{
  "n_kv_head": 12,
  "head_dim": 32,
  "d_mlp": 768,
  "norm": "rmsnorm",
  "bias": "none",
  "init_std_qkv": 0.0436,
  "init_std_down": 0.0,
  "beta2": 0.99,
  "grad_clip": 1.0,
  "decay_fraction": 0.843,
  "final_lr_fraction": 0.0,
  "batch_tokens": 32768,
  "train_tokens": 169700000
}
Each number is 500 + 25 x the weight over its row's rms, rounded and kept within 0 to 999. Layers, rows and columns count from 0. Numbers have three digits each. The size before them is the row's rms in percent of the matrix's.

# o: layer 13 attention output (transposed), 384x192, rms 0.106, rows 51-63, columns 0-191
# v: layer 13 attention value, 384x192, rms 0.103, rows 52-63, columns 0-191
# q: layer 13 attention query, 384x192, rms 0.122, rows 64-87, columns 0-191
# k: layer 13 attention key, 384x192, rms 0.121, rows 64-86, columns 0-191
o51 087:546452452505513523476509504460449532501555466513501463558459529577486521516521462501488484542504522505488508463464495449489503503511475486490493542496506523479485524479525505543484500495504502498473515494505452472531468486506528502467484522485488475528501508516511500464493520440500506475536496467478523493490484526498531522465484457487454488454499461487469507499511496553484504522485485474489497509512532495532503525509493488520512517521541478506493472522518458485481529518533529497486525493487496462553501454490495497516471491461485483476523536489512482514504481525472498455
v52 102:461470510502469524522505482503502477492477520485465515475497506477508556547519507481505488527504484515506500466493524525529461496477498511496490454474512483534501470523511510580491536445524456488478484472518505513509454547483476502492544453495494479492524507517495505503515531459535456537507529531488504508513476487497502485443488523515495550504492483450566501489488523521457545512526485550475516499523497490524514516527505501500507516504505551519498505479489483498520497469482485509471492548500505497502512508451561560554506483509535455477494511505505509498499505505508528525
o52 103:498497500519494491506493524496502547502514483509481476525508530514520522537542460474523439545480466528530462510468507532493530525494511530505473542496520474506495476483472488460463425495506547481524467489511501498517515493546532477520497505483504517491501473500452515490497506565495484494513465481500493464511518521491543522550509549485501487504447503493533487502519466490496516475455532487515517491484476532498515537485503541502513480519514486512484495466497506513506486491497535526540556449472505450503501496521460522442473498489527503495491498494514497514507460518497429516
v53 095:469551498450483478497477498487504495477484547485501470450481499480516478526484433517527546507506457522473499561510510490513506512521470494471495457490500513480495441483498482478523479515553479502496529511484508477499528485569496527498487484478503485511510494485494527520491517533525518452471515581527465490507492520488526461504500504479523503556468515507551482489510472497530473493485536484477498529500497524496491485517468464506546528492541481493548490489538519481509505516499508497513527512483498488534516517535490527461510491540499515468446529484483511504510470455522486508
o53 096:532493471507526458519523478539499515503519459510501514505497508544489513521566542465481494514504495509523514489509550497483533498454537515514508476532516510510483528476471509537458488460507522457546449535500470481534454559460507467476504471469492510463518518514519470502541504469465517495491463488476530496498499500515468509480479478489460503483513459454474497507522503532482519512526476512499522467475543532498538504484527517509468476473489502492442506520465494534486516501500471501482486519513482519470465490461510471546484507447499467505511470539502507489472506520523522499
v54 093:450490499477497515529504502484476493461510510489475495473511528453482532551521464506509504555488484530501516499496551515519498497504525502466489498480512476533460469485497517554503491496538456496470525486528532463538503510520506539457513507484477517509472449485509514514491527469519484525494513535490509530513533524488497497466509478534524514522494464475572510475534495534457525506485522501475534550507513498499524513542513480489513540505514507541504514514503499480467532431491490532493528490483507506473537477461488564489502478501546460498465526501485489496514479480541465494
o54 093:513505487541500462535508506526520524522491500510506511499535537490529519515538502454493485522477456530506465502492508560491514557495481533484421475482542496525498504453474474467476465468551563479540459468495471528474496503480505474540503463477507524484556518492463488511530492524483484514507494488504500476505506501483487488510499564477501501497455487480525480517502488451501530515497506509515539465498497566496531532493484542494496492490467502494453506491475528528513487520501486486515499471503536490457474511522484467476471503486514536497477486507552489504505508511507469513
v55 101:485556518484486496510522478533479522507490516486462462470515498495519489535481512484510506471468463518513506560534516489478496510502524496510516463470456507465467448506536522552475473505503505483488526494500516509516515514532538475500495503511518491467505495494500513486516530498516506486498511540501487466518487538525488497522492532486518505531483528508548527532511475464567514505471539539446563487512486495454502456467493487494518509510526524522550475468488532491481536508504459520452504501476430500567480510528508480498516496532497481507448486500485492479512456501502504476
o55 101:526477460527528516515507523521478517492481472519475509511516518527438572535511483510468523526440472513467495483481506514507538482477485523473476510490539525513520537498490501519468532477513504485540463494540450489548476500474463507477526475485511530513541498535526490474514505426483474491528491468470524493501514514487522495480477506483497522453494454450498457527500517555469489518491522476479502481494534496553522513494500480518512471524544487461476484507483517514505505528514534508488489517509498504484476475477504494514505529452485489486509526443518480499501495531479465478
v56 095:529458487515523516506495538488499498495518511510513529539490471517526439450543513517529529511553500480497514474508492484486533478475467499483495522507480519485485532503513498459555507464487506534485511509520515493501487438508554550533465534556461500558477488500511500514474475509491510477530503493476483532521484452495522481471555478493500540477507560516474495523479514502476462490502490494502472517532534516529502463517492485503478491521502478505471470547525488485524502505502577477529495489485539494549498465498471460472508506500483538487511526497493521522499506501484517518
o56 093:469508526474501506472505473511527476509513517500520494504490499478503499530470494513517501450492531471510498511530477501510467497545530448493459471540442508465465469505476511525481509533449506510439498493460511486476526530467484515480510457504519518450487544507523518512504463474476530485469514502522496484496538525451496531488490439515530457514524477498496551475477476480527491523505483509546504493486479465514480460507522487528506501463519519489539538475500512469461492486472467518475475507510498537460493531518494501503516476547480511519492469531466490447493534472531502489
v57 095:442518539450470507514503498504494507470466525485481448480515498467481526582520506477509504518483458510534487522513524522527505504522483495470492482455508467527457469470527492578486512489526459478527518485495522479519499517524492494482512501471556538476515483504499480518518523471509488551507542542508483517489469543482497492491501519535500587486479484483520505502521491508506499504511519504443501482499502506468510517507498508491524537492491505538544519544484506481500516498505437533483484498496483514514482503502537560510518464482485461489509506496510470493502484510535491477
o57 098:534454467560529471506501517503518520528547466523478510531502544517537523511537447479485460551501476508505492487475505518477524518480499519533427486487537499503526504472459465459465481475530574473506466481511429510477479516522495492491548483480450502521511501511473489484516500519495484475521460503489532480492495492478504516494497533475476481511471506457530476522496488484492540522484502480491502463510492529523546520534459530496499507482508484489448472499484500519528486504518503478504510458492523496474502492502473489486453512500518493479485536491524490515508519499463458507
v58 111:511509504470475451521477501493477522485454520491486440492528506493510532534499473493511527477503458531506460531485517472510485484534508501469504495507498506459481503454517471499473506509490508472528514474481524534494493508527505485488462496480566560453457534533507501532527490472472501501537511526509531439483507496485492517520504530498512512486514495510473524499511510467555500487511506494517486458492510529456477475472500534509492458490483531512537513505476471510501562543507477530467498476500431465519464505533513482507523473486429479480527488499523494486493523520483483468
o58 118:509478488507521523471502513538526480488562460494497504528466489540480467501488473483474475522477531487478539487519510507497475482468484512549494475521527552511530484553523475515529506521501490483483504531514465498494480493510454485462577528507446498534540484490470487469480539463529511499493483527441489523512468482507543500501484492486463509507502497468478441503502505500478488523483504486475468511518499479523515499497475500542538516533537486485476486528500505486508458510536543460506498518509504539481528466457548517531482513484529508489459512470496523503504479462466513497
v59 097:449497508528500528494518521477501504472510499482476535488483502490499529513514482524534475534508474506507533522477556506500533534500499541483491479515505487493488502468484513553507499484586442509463497455510521484509498493496499524509502491490522463516529489507506517512497521508529468536515527555470494492490504533480538459486486490529528572552480484497580481469554505517465502520489523503496526537527535520507504524528494474492520533506499471504517495499505509478502514465491501541505526471493509490502511488484487548476512542531537439509470530509456496481507475471518490508
o59 102:544515493502499471540500491535523489517470508529510477499538531473506520551577507456528503523481478523515467481505499534483518528476497484494463508458531476535500493457461487485466484492513570463551466506511503505480483534513531518520508450467508548463525488493509484508525492510495501498481482501499499502499523544492468514464530541462485477494499488473507508523494453468497556524489504531498541458484472530515526536522508538463494488482518483502476506508499524534500518493509508506525505487477524501440478537488519499478475478486519516509503497507549478520496476516505438493
v60 111:502454504520512486486500519497507492528514486521517516523495530523558535498492555522463481486535541495511485495483475484524454514476503503561504528481473516524506524489517513482473514506453533475550493503510499491506486546451454479505470529508536535513471510502502481544506507497477499524512499482475548521507469480482488528471490481516459496458503496531453484491489521492482512511499485516526459451477482503508465494448552524483476469488485507485465553494517492512500488492469498475486496504500516487437491494434474478541475492519514469506535487500578488503518499509480491463
o60 104:504538517496492506469488498466512471487484513490509518502508438475446490449459460515507497503496528490494515490518492493484509483541490501487542520517493483500533472569524474461562494512462472556449515499489511533451524477547488508529517508533474495519476470469495525488439485522537490494487518499516456485509517469529495498534515500518515517500507536530508526489477504475525513476483501485502476527524487450489487506510472484508497523547505498488546473498507468487503474488478505529524501463533505494510546462547498514456534497503474575502501490511467512519489506463507526520
v61 098:573484487549513490510506501506503498523496494529524539526498496516468507451523502481477488498494529486493498450475469499476492473508500497504500544503498503494522519497478497453492492510444510537462450483494456517493508462465499502506513498525484511506510510514496526472490469498490518455504460459483515508487522453490500509517510479480490425432547489524449502517460521494465475480505494468534467508475490523519506516536503499508477465483486504462436449481476462507501531516498549493506500489518546497508503466517491438463494510497474511508522469511503508534466518507480538524
o61 101:435527548465484519460473500486500489476513529454525489470467506497512460480443518558539530453513531482523515521513500514485494470505527496497518490525480517468476487518565542497525516533496443485492559525477552514518517490488512507523453522496507461494473533471491497511496528511508495540503543526511467490524515477514514490528502499514533523568503517531511514477506504494522469475492484514510506547516490459473467467472519484493522505516504511513558549493502509487496481497496491482497515528520470518528514542497509525540524505514522502518509500497468517451519487506494527508
v62 094:504481504541522531470526504465484507498548459495539493508486483499441484495523512514526506492481508466467536520515520478498507472484482506502504533531491497490528528522488513474520493492532515540473494537524482472510502439506471535467505550495484467521499477464508508467465473531508504482535505468517466527519495499483487493495530477483482454500469471498512495509531504530509478514494511479475501563496503528489499491510518449498517531512506443525504478503513504458507451487534530502510528447505569552486504486504443530443508510478519511481458523491481547503523490475528537503
o62 093:518516506467509483525514478513505477511474531528504531499495504465537486515497529538503514469540498514525471502505491476538514510540492492466478465486492490510489512447498503499536532488510515494526505439498524530474519526453489484529474462517518503504463523517538488530526498496438519505488502484513527504491495495492476478442509490565523544493495504498468521528448471457491503506522509529532550462510484523499480458504532518468444511461487524478520536471469511502508520494441438500501440520481499517501510508514506455509542479505495478516521508513516449486496532514503493472
v63 108:531503485511513484487487511514522484507498497504531479495483468526501441463466483515478495476474514485505516530540454500450525482509491516522506489503493498462507478527490479460478498494481528516537497578478469519482508489489526490540515484509464452526534490498490510496492511500511525431476461509535457510494533510532512517486501517454501449535470570487502463509469492502514492476507498491507507510459463497490500488486475501500509500511529494496484469477536522535509511526496535441480465524510499510525453539569524455485487532514523573494508491486473514491479509504480474507
o63 108:498508507469486524497531465473462531498519490474503513474498501542490515483479543509505534514532527489491521513465507457506510490505526474500514530509456525482484543490484529545503519485475449496472499496492508445545480506468514527446453504494505462470472544516525525485493462477493518504492504480499523492492508464475482503507482439500510508491537443501448534495501537574502465468549482492495469514505543477496487477510524466482483485529506481480508496507496482480484511519526498490476529549482441483537514514484492514531492507503480457508549494488464515509496494532494548473
q64 087:507530491477474523522531474580524469492542463523490495515477486467476498497481520537485469460487496493527498496535513485491491502505490476560529464457552513506502479523498478544468505493522496524532506511478510476495490509476492449500543492501459515477488536513482450526519534520450501516465511504527518486512468483501471484496532467558495488479557512531494510499490499475494471566543532519500471505462483528530515512526490453502528501466471502494518510504555512494496488519470502494491469502506520524542492504477531531523503488506505509505494473437499469494517473506464482490
k64 106:484441529490527530497526489468479510536500488502473478488485471488511498467508497467540512550475515470529471506503498516516513482472493498496474565525471514557512523451493511500504493511555461483481496438511515517510492486528480526479457502494536508520462491477541504496507504544524480529516532487534475462481554503469533512467505493483508522516465477486502462477509521543499521493474466535516527474531506438475491503539485529480464503547533509540512516545476510490456472454524478504490535482510481492505503501485468504504464485465516488500480511525479530478506502489469510515
q65 130:454565510504477502474456544460528522446460526522500497453499540486505496512538496488468505464489477529484497510522467471474511537485518508508505469503493518493503483507507485482466521495479527492524497536509470494515479477486493520508492481519502507510521538499451474524511525480510506511501509511467502567516487491538470495505506493542494500502525540516486505505516481494493475518489478440499496504472509524505503500464467495494535518468464490440507517510498506522535495585506537489563447533485526476516487493512524488511540472518483541522524516436501462486502511517517471533
k65 113:484565464505513513534497473540528499451498529484492490475485480474490513528482499503513475495428486522510521470527506471495484532516533515499528465468536517469476528516483486535513521491542538489507491445498476514503485496491489512506556542505515495440519527516482516499500524480462505492468497530510522507470463473496495498521455518526500471471502486562517459488532491446495488554500487492502481498545506533538516484507496469568507538466503509482476494513514491513511510516461492517513480492511503505464488468481523503445535497509478501549505497472483511505531455460489508497
q66 090:512463489518501486539507460509484476457515513492481502501505533480513483482490448519450501471510485553502462459493529505482490537506498453486525526497499486469488451518492487510471503456482527496553528508502489501518458480469473511511515511507454457493508497529466482464472517447472544484480481479506512464499433494491506495496522472505457477465530512490515483453482510486470511494485489499498468505464508546528493466471539481509490513465484483519500462531478485511507507479501542522483475451487456486534481481493544528472486522508519530462477460529525469471518478502473515470
k66 088:452481470507495507465471498489502490491462493533520481457515463486533512526498541501494474509456510521496488498487500520487504443524497474520500522505511515525484506513452510478495506518470503481504458520539520532480510495474514509489506576495481471543499461525516521543479503490518481535472468540559531532473532457487487461474476504521535481493498468561495456475526509483499455542540479461522498496490510481499479527540486517528492464478502473521480503517488522512516506533497525481528508498546504488517509492470562464480501517553531494514483503469513536512525489499463516513
q67 107:469527467461508514469464509475490512476453502522525511496533530509531514504516496524463478462523509533511470502521503486473490550497530492482510480528520522491469489509509490482474517494479539498536489494502501518524501482462482501508474472502464526513521519470467470489498529447489518515493519501490517538488488530480469478530524492530494443481516556497487536493513472499482491511498478452505485510479517496547453478453488530505548510476494515462514517510498493509522454543461519485541475489473499457499502483497532455511534450521490545495495554433511484516498476523525443510
k67 119:505506461504486491528467492546489490457478518498493504510510518483492500521490490548473505483477504597476510449468505480505471503517530487481537472521511511508483499516508507489500503509524512498513509463491470493504475522490518482509557526517466501470528515559461496524480501435481531490474483486487540495478457458514524498515500489527482457486510508570539497501539498452481474522470489477471496547530475535511478474471464494557520522462465486448485506507541503519512541525504528498516500485523507499478489448521531507479510491527485484499495486481498458520513480482522489509
q68 081:470520493506532518426483528461515509479455501546506511506566541464511501537495455511493474505507484524521478494513492490510510518482494476489487474508490554513508520490505495512519555471489521502518537489521490506533489526512480525489439496489440528527514505475539483531487529501521530524501495497521515524545488537511495427538498501506473503502526532533493531482526472496539501506510494501477525517488468544541449496490486518480525468514512497473536523515522480506494500534483492516528491520499474517489492492503489516509538485517529520483466540462476472572552510515503485503
k68 092:489513515492468510536506495510530526470498507471495536490486487489515504507480497514464512492507494536475550481455481525539449506521516510483518518473480526475483508517500481513491497517517497500528545473461425485501501523486501506519540520525515518488514492531410490500509487464482501503466515468500531485489483490511456507511476507516504491483517525528521490523492522508496468513454447485450477499562512522502493464442492478519505560498477517466484530494543504498474502491527495473509519475519530438467499453497504535491493534499444473519534471519462476484499502457497478517
q69 113:497518521510522501484525484529488507527523487497494508532468504501518484491501536489555484529509507428522546537506530485554501444505476507506460537511493477522520524510486524513528483526499466485480486508512510494508522535511502493475490498480529472505476500495544511508505471562523481503503469521506487491541519497524549506494459512485480537508459458498475483499471508513497530485517515548457521506522498510460527543535511504478482484527501482544473511479495512488470506461518444477460552531515508547507499501504465525491493505491471500522484519542483565538484547487501554488
k69 110:535526560453521523484549509478536523544546479468484507501478501543494502492526530452526513520515500433484530530492463480495532517462509503513479498484503496533501478510510488517521460486476486500477495505509512495518528513500485467481463483493509477541498460452510501499534508552520444512527496507508497509502532523530482495458495493493502537523477455460480512520479493540494525482480513517538486481509499445504495538556531530458464446531527493508488524514490530522508513444525474486508504500470493500522534516479475491516481486482504500527476516548505519480471498460508482500
q70 080:477534539489516517507526535486503484534511498516493517508484497475506464529477532500508494446528482477512503567538518503545513517470520522488479462524560485518508461493465507520524496480497471491507508507488531516514501511496440497496431503492528487528523483532557463511520543549539472492478514541532486500528494473498500516522515519508476552501522465499486515495494519479562534519492504503486522520503463523530502526528522477513506512536514475510499505507545528533541522489500450532507504506502488543500473536508507533508494516508528505500530502461519506519531534542502561502
k70 086:520495559510490539548508516513525532521514517459533519444496519514487487478544541497506521529534464465469542528465470527516519541433495540530472482469525532551530494488525473510544496514511451467493514495482477459517506529533507473502502492499529510495507504479496528484515496531482492520523485531516511492456471537531484473503515512538506509514454480512469457486482568480522441483501476510504501481511516516493496498527533457501475502510514512519479493475503526497494477491512471482488540505501505519498525496463503525497522531486457504512471444524514483472489483463491488510
q71 129:499513506518551518485513508517480528519524469532499494554519492502507497503511517473541494531509511449506533507515518500541523461514460536494467523482498498516521537506494518487511457504521491496453486492491506494481519532534498497484485512492546523513496490516569501522516473539540477501516471488510484495530551513516528509488449505493491536505488460487474476521479517516512542489513514556469545478527507504479524534551505505468467476533485491516459513494507517466466491460505455483458537551512512536484481486498463507491464535486498496490515510526506536547492550510489559470
k71 106:509533545458517488514529482467514501535511455498506526488498455534502488514509526446534464531511511435503510507484487497476532528482497520519457508500518480527533478512484488508554492484474511479499489509520549515530521475477506483484461495507531494506474507473552527493557500551542473506522510507516483492504530517541470495487521525494488533523505471460463524521481515524491556450507498513529493480459479503518465504535528540457472469522538505522498490561489502499492493452492488489483494495446456503526487537481473497530488498469517520516496507541509527509481500498486494489
q72 103:500493494454473462532480497532491472470522516530475507534490502499455540534510506525493485473476514494500475458529485489464502505516531538510541478454549476512494467475503500484480499505525493485490483526460482495528511477494507503464490466491508472504501472515487455499464552461502465537443483501518542513534472494512546481551511485485504450524499537475487496492533524494503534502500523445507484496549487520499510513482466504515481558474484507532493539490561498462540493515456498495521506477530533479494475486499516483508507483472525504475538502468516507494548525526526527521
k72 110:486536455489484519512451541543481476437522492515510523533497516472465508486517514515483469472458528551494432484487540482457492509489495512512553507520502492493482495511472506496500498510507498550488485491464498501471488504508513512480505508473514468450544530513546464485490512520504515518525473482482526492509494477529533508487496494513469479512532494516540504430526486458472489523515468486505455529537481482512520510477467484554484534471474509482496540504502465475502444523484530490492484489543490491508486486490520485497524519528488485533466546458475481535534502531508494485
q73 111:470466473541515501489455481492480511475423546517522482463529507493521487521512507489494507494494491515511506487506501516480500499484483474472509474495491487477475490534489470509478528481486537504516513519509465513519493453475487498485544485519498527486502503513434445504505508462512570486546511501491491546483456466496482503490536501507442462480496550487498501491523495540507502500502461472515477465470512520547508485428504490512531480500491501483528481472454462541538500528518510512531478509482510466488523502520528516495552453501496530468501488483485453496479502551519482497
k73 106:475484459541527450490459528473494516470499515563443525513514473471511463482447482523490442490463520484502510499537511489485523468562481504482498478478510468456495507533485497492452518510499529519551479515487487515497464520503482523497517512481505484498497477515493495517519514465502521477482504507497531490489470511497519507542453514502457477516526520507478438486487471526481520517509468457484504498510508531534501510500487478512515489495487468455472479487521497530504550545513525486500473492558506459484457470538487513483500483486519502508511501481505518529524528504520569544
q74 102:552483505471452433518508479505495522518510459509479511502482482545497465528514482468539518457508548471460511487512552492480491523484511500496503516525477518436514475505482438480550459493484458486487473518511491511485524518503483510450515494525519481492506507484466524443488488512516553457508486471465474504512468465513501498528488481445476473502490517459522486527489504483513533474487505472517524507546516507428517512491504485519484492489469537476517497495505494506500518543512548490492504514516516519500504509484489507488471510522477494513493513546523543459495501489556495523
k74 101:541501509500459500543464499504514480520515479526494558547494545548500486476522466456542532454514520452484478501520511495496477502511517488504505525510506448487519448471500483484521466505464472502487486498484526547474532488506494475469478508552482503516556513485489474478506502523489524485517472503489489480496493456510527503513483461419476453484501477491525539510463508493512498492497522491523483496544508506493470522507526478494493516512478500515499468516470463457482499541495546502484481467530479497474487472521529489513451474471506448445480494524498524516468509484519519484
q75 103:487510482496541537494502537479490480469489514489541488504505508471459493503482494495488465499441470524531522508502498496492498505523493520508484494506494475509528557475505519520491543461478470578510514494497514480523543487513482562520501457493471441513485531485518521514499505497535477549491502490502468500506515482505505441468510499480549543497467518559474507545532492506507466507508507501493517575499487492519509548547486450499490473507477491484517544483461489504474467452511483497489478516536511536497539497552489499501527498522517518499521505515463492525512501516509521534
k75 097:484465503517513525500548527502471489476513498471543505500470510446494497553452478506485475493495458517524524494523499469523502516472477462533495486467526542498493542555512486473493548476521527452491513467531547535531486513493482523518515478506502433461449489496504561483545518507510487475514525501490475531481477552478505494531518516521535531502506492494500483507535494471516522509499508515510550506520523512513529496501481481501495524502525493500520537510483500515514480510496505467509510501520452503495477540521497511490532519584519485469503498474464527524519540527528486523
q76 102:511507510469516493509493452514454485539492472504500497499527522517476483510548526496481508515477497508474455451539519480500524545510499512484491531549510465509458512493481457493484514486506525521541485514510525519506473472563499488545544501516502524502502480524490429459471532450504476508524480516501530492479515501505489537509519483514486457478503538460521507493483538477526486511487477533547493505481505484513502505511541547501475529478523462546499488515505511539470520492494489503471485472468498493475509520501518486498450500510523509483459489479533518439465508463496475430
k76 096:499532513499488511509494508473512504512480517472481481505494495472503487447539486496460510523465540521470539527518515491531460494506507443516509494515508501532470521494478460497509469493486432489468482509503530505503541515525495478499527518455470550460458492548466526527503494523501490541526477521501544502549522472538511511472500473501443479485554502480513484478489527483480475522483516524527480514471487471458479498452455537491469486461508490493516453523532512498475510494532546502514496497502480501509516492490555498479493495458538540501480469489499498491479481453458499483
q77 094:548489496476501487479501473512527505537487518504476540486499507546556521513521552480495518513539461536517505503448505469470512461458527482462510531509475492477470465512506500532488484494470504499485468505493500505528482512497515496495497524511475531503501499498513524449475501491471501473531473521494452518523471520507440482479494457518482539446549485486546482492482498514515481485535456499509464497501498516512529527475531512514484539500474476522514497507479490533516497485511460522528492504476517461503498480447479467521491476517497468576497471513554445529481488502479505469
k77 092:504503494474472493492506455505516507497490514500482519480501497504520527483497468481507546524544497548463530480481536459494509521500548481468479490500443502487483523538507514519496436488518441471474530426492489490502499536493525492465503501481547569549507485484504511515523475491449508509492471504482518485517495459538492497497481482526443498491533478513506428526479518482463480548478508522492514498493507547481493509518498512491488499467472512480477522482522481464486529503510508525482530506482518471530539478502471490518502461468499495514461489490512494523518486444483545498
q78 093:487491485542528534482507490457471536500529510480489467455511538476517492467499494493497533521520498509470467462427440494472504507511509445476485475486457505533500503513529495491449495521493521538460505503508460476498483486547501543497498476497474517500483495516491499495499480436518515479543482529531465490486528515494504523515481490535494466465483509508495502474469484504496524460464501492492444487454509509530504465503507525473507526467528495535497462474477498537484517502513504463512519506457547457505513498538521520498473500500476515471461495494550488497462505499467483449
k78 099:478500493503498477488511462474498546467514522463495501465546521482541498528480481526507505539526533543513479539494498500504478457574520456502500458505470510487450511524508514513489506501510503457478538507492453504544504499487523504482480506469461500554456478541492518517498494460489484525526498533555493512483498495464481528511457480547491465517519512512467486505506507508520469499513468498435477525452501456492498459477486504470516524476481452510518497495530520502489528536559542492522472514458487462498500523508532511499513500497514518499514501483503487483508525485471469478
q79 102:486499509489504504504501508486477476471485507504528513478502511475500448500488471491479475475510460485516496519505525464472497539482447488501490534475453501501473536484464467537488512471512457512490496507539495540533472495519470555499485492516523472534521495520498505524481493496535559535542474489537478494488503511508498436492519514479485501472492506485493522512491535514495499502491526505529546490507536517515527483495529478496497475505498466503534511544466506512557548503510501556472511521527474482511503460530469491476519482571490567484553477508511491478548541500555511497
k79 102:488501534487477489568526505495520517512459520481538506486498506503490501534456499475517447500507486512521536495539478518486517514508474501521478536483483543498517527570458464479467486480537477506493490500497534539525480497514513493503497557496515458510515491518471521570553485473511485491500512505492549473502462477522517478559469538511538469491515454488538483524516506458485511510499505486511501494507494528508504495492469524532519491482527455507505533525490544491486534522471506477511520517514491480495495452526516487493518533542531482543547458506512525475514532501511532511
q80 096:465485524520480486479499504495499511507454483513496488511527518519492481484534517471489486493508528477528448519545458511540464534508537498502486503495503501526474481483515470521468489469508486517558537495482515512510485488504487434507547545510501515484522478504505477494518498526508520523495497522508487500504499475516469531499492466515485551501530466464518534508503510544506447512539478527499514496495491461545461499495539513488501461551515422514500464515535476454454511442485524541477480500526491500520429544482521527526497503497515473516502474520479519481471515532517488502
k80 090:489505507528478453534547493493496451485478532492493488496521452473450486462518493484476486475472534490503528510526501535504543520498479481502514505478532490511527498513524487507491522508461513489533464488513501510510509514486486483516504508501517548445418536493497550467478507564497468504473541500511518457500490500524485489514509510486500488490474501483485462486493528532519519518526488502523520475460468477450495524504494512473469476510488568518492470515491495501502505435528485558505473493533486514480502530467480538535502529467491550505514464535527478498488503548519504506
q81 089:503482486548545514479518453472486530546513478508479530507544472540551468491514506493476514511544516480494511501505509467489515506473479499462488510518484486481484479571491520458489488508474529510482469489508465520508464519462479523509490510547513548539514494493477511495536505487476513459557488515525483533495513510480483584487499494509501468459525514515523472468456488511488504465501515476516454488473531523498500512481495533518480488504509487505506469498470464531494518510517505463519469530471521416508518490522493458511469515525508501533507512480537496523474496493492477465
k81 098:516491496469499511458455462479503516490494544522475498492529511531558517485520486472504567533520541528491492513458498523497521497538509490476487486529510502483466507485512545505500416468472488467489505502509475510531500497513497519474498457535480556546517503551461516504464507478469502450532482489511499519526456471507477546492495479486465504482510532480473475527467470521487547496503498474484497506495511525490525514444517499503492463476498471496513473507493497493494542515521489521529489515451519472474546465499522460512491477483532514505463498515526474486470505509480522465
q82 096:478483511479518483509491472452478499520499485517510507477484540504478462526500523497476502509450500533516493494503517481503471501495502523480477535558514445489503491503493487487472493478436499525538500519508495457547519483475445574501505478513489471519496488495499460457535508474529459536504452479520479512507471520538461487460477453522529466467528484519486474532510544539496498481472516500516484558476518464509497550525495522496503512478492486525502481516481494518452470441492498503504456460493494472507492502507550511519486518494498526506500461498478468505487475530517517474
k82 092:502472479516471500514501470484445455474510500466545502473487517444539493518474510513486514519499523570467510506472491477535508508471504452484497497504525495522456505507511481475468534436523491477502526485512539442530502464440501516467492454518422531475473466566519529469484513498522507451511487525502485549531489543518494500532528482486525515495493490507501469478502523496531486506505466507509511505443477523509507517491488514486452486485483455532514499497486483513478510471501494498510493511497479509487479526511523498514506468500513521464494483473468460515531518501498519508
q83 089:517492500475483466517507441507520505535507491516492530514499487550514461533524482493489533484537512448500510508491537484491493516477496503493493528510531449488459458512493467487540512510465483439498484513516477503495489509488483515500492496507499533508521498486502502438510529501478531480496506464535512492542503520511442529471547486485484445475553512442556504490465525481493516484494489493536496512451526530478471529466499524483515476514488540501534482540519488486516507522498545557516491462460463484508489489471519502528493471485469514494522472518540498509499535488520464531
k83 088:534544472462449498512448466508530515498498495516448496509510499509529504478510500460506538507504541531477511461488500493510502538517510489489479503514535500485524470497458478482510502494506446489506515503489483494485478494472485483490482472536520561521563480539475493494474485502461490426501502491512539470482492458521457508507497496463531493504517488478532507473471554483487507531506487485524447504505523549504485518483485509500471496494463496482491503487475480465486481549519539521510517476514517462469516457502536455528474470433473485477529467516480490497480489518475514492
q84 094:503527475524512506491487532502553484481514506504492511520462494513503547478533500539481536511495463500517524525502471524496515430545524467497510491509549498499547534544531587492499502527485509477505512517462524496467483515449573524516444499487465535478522562452507531512493509536445505501456487490477476487467507527485498476499518507470522539471507467533490515466487483500471451526515512487473510502501478538493479514486510486484502481502492513484488479492528492497505504529513517500508487498494485549485507494510477487471544496468499500495547495490494511551510494493478503514
k84 102:501477444516557518448478541496502484529514466520533507470478478499478522518534532513473486520477473522501495491476486470485508488475463539471495518525507493492515518478505525491519518490499556479487509496504481477512480494531533510513507480486525503536535514492493493541434475488489512490477524470499503500475511486443475493490567495520541557504520509511516509502499473505474477501535568478510491529449550514550497511500503491503519465520456468500504505519521482521527508517500491510505533520494542471519509518456452460516511503533437501481514517483461528526491476535473487506
q85 103:488514510474460479506514493481516494494512510522512532464465499537492503515459540525515525484456498513479522465461490515503518555461531537450481528494516501474511488475512489508502466486486470508540524505471528509493526500491463526507518518532505474499538539490508511449542511527494484518506527507531458474519472511492428463495548460472547509477481506484520496494495518528495474479497493489533493536494509518518481537460529453523481528502511515511498506534428480489483456502489466542525489495505498464503479458450518532510490492500484474555516472553521499510506491502524493513
k85 094:504480472457451507489545461498475489458522483497514524505500513463474501506460497494483517461537469519462517471515500508520535514457481512459491469512509516481453491526512483504470512444475464483493534507485499513501510507484502513524475465574510511528529483493519519476503510482483499490498523501486520523455491568478469474494529484451476489474461477497516492493500495456507477528541475509513538538480512503495512521507541476493460503496504534508470532482460461508481463557465493500482512489495501510497504508512524501531506437479507521489476447498504513485559524509542475474
q86 096:470467493501516529481506534542509484486498495488477481484486494514516524465528496510504477497504475528499478449456508507512497469549564503489505484512490543497510494514478539503466470487486484530537482514511486483539465490464490502543517548510459507492473488515493487490469512482532465506505443565487485493497520537480449495478456478542516532491539474522518481477520516539484466477529464495457553528497505483550499489535512484505472517504502448510438493533554486483484498491539501517510532498486497510527471481512510491473482541483539481519471480478488495503483475524472494479
k86 099:490480491504492496515529478522504465486494516461514478447514487488443532492522476488506478519526478510513499528435510541505539518505492477450533470475462548546521474517514527515495468493477484519509509480533513488553520511526519514501488450470506509494451486517488552513530481467510476577492482526510466515512534500470535434493523500524520534502522482522488451514514518504504452498502503533487514480435506510514487470513459479482487477503509510521519503485531504481498535481485488523499506509493501480551503505439487526495514486492505511518467507489535453509489493476459490489
q87 093:460483526511495481509515484515505485493503496441503493478477496503513508452518452511475481480513514478458479504489476464500462501542481442486505488516491521496511470492488485469527481501492473512520502515536485504518448490524488557549517516509446519501518532474473539468464506459491534503517452530504483472505496501460499513466494468539506488453514535483546466478495503493503453486520510537487520557485547496481475510504517438521464521475523503455472456543488487476506535511499523534477479501500493543514492495506499513442482472500506505491464480523511491498492485456514494464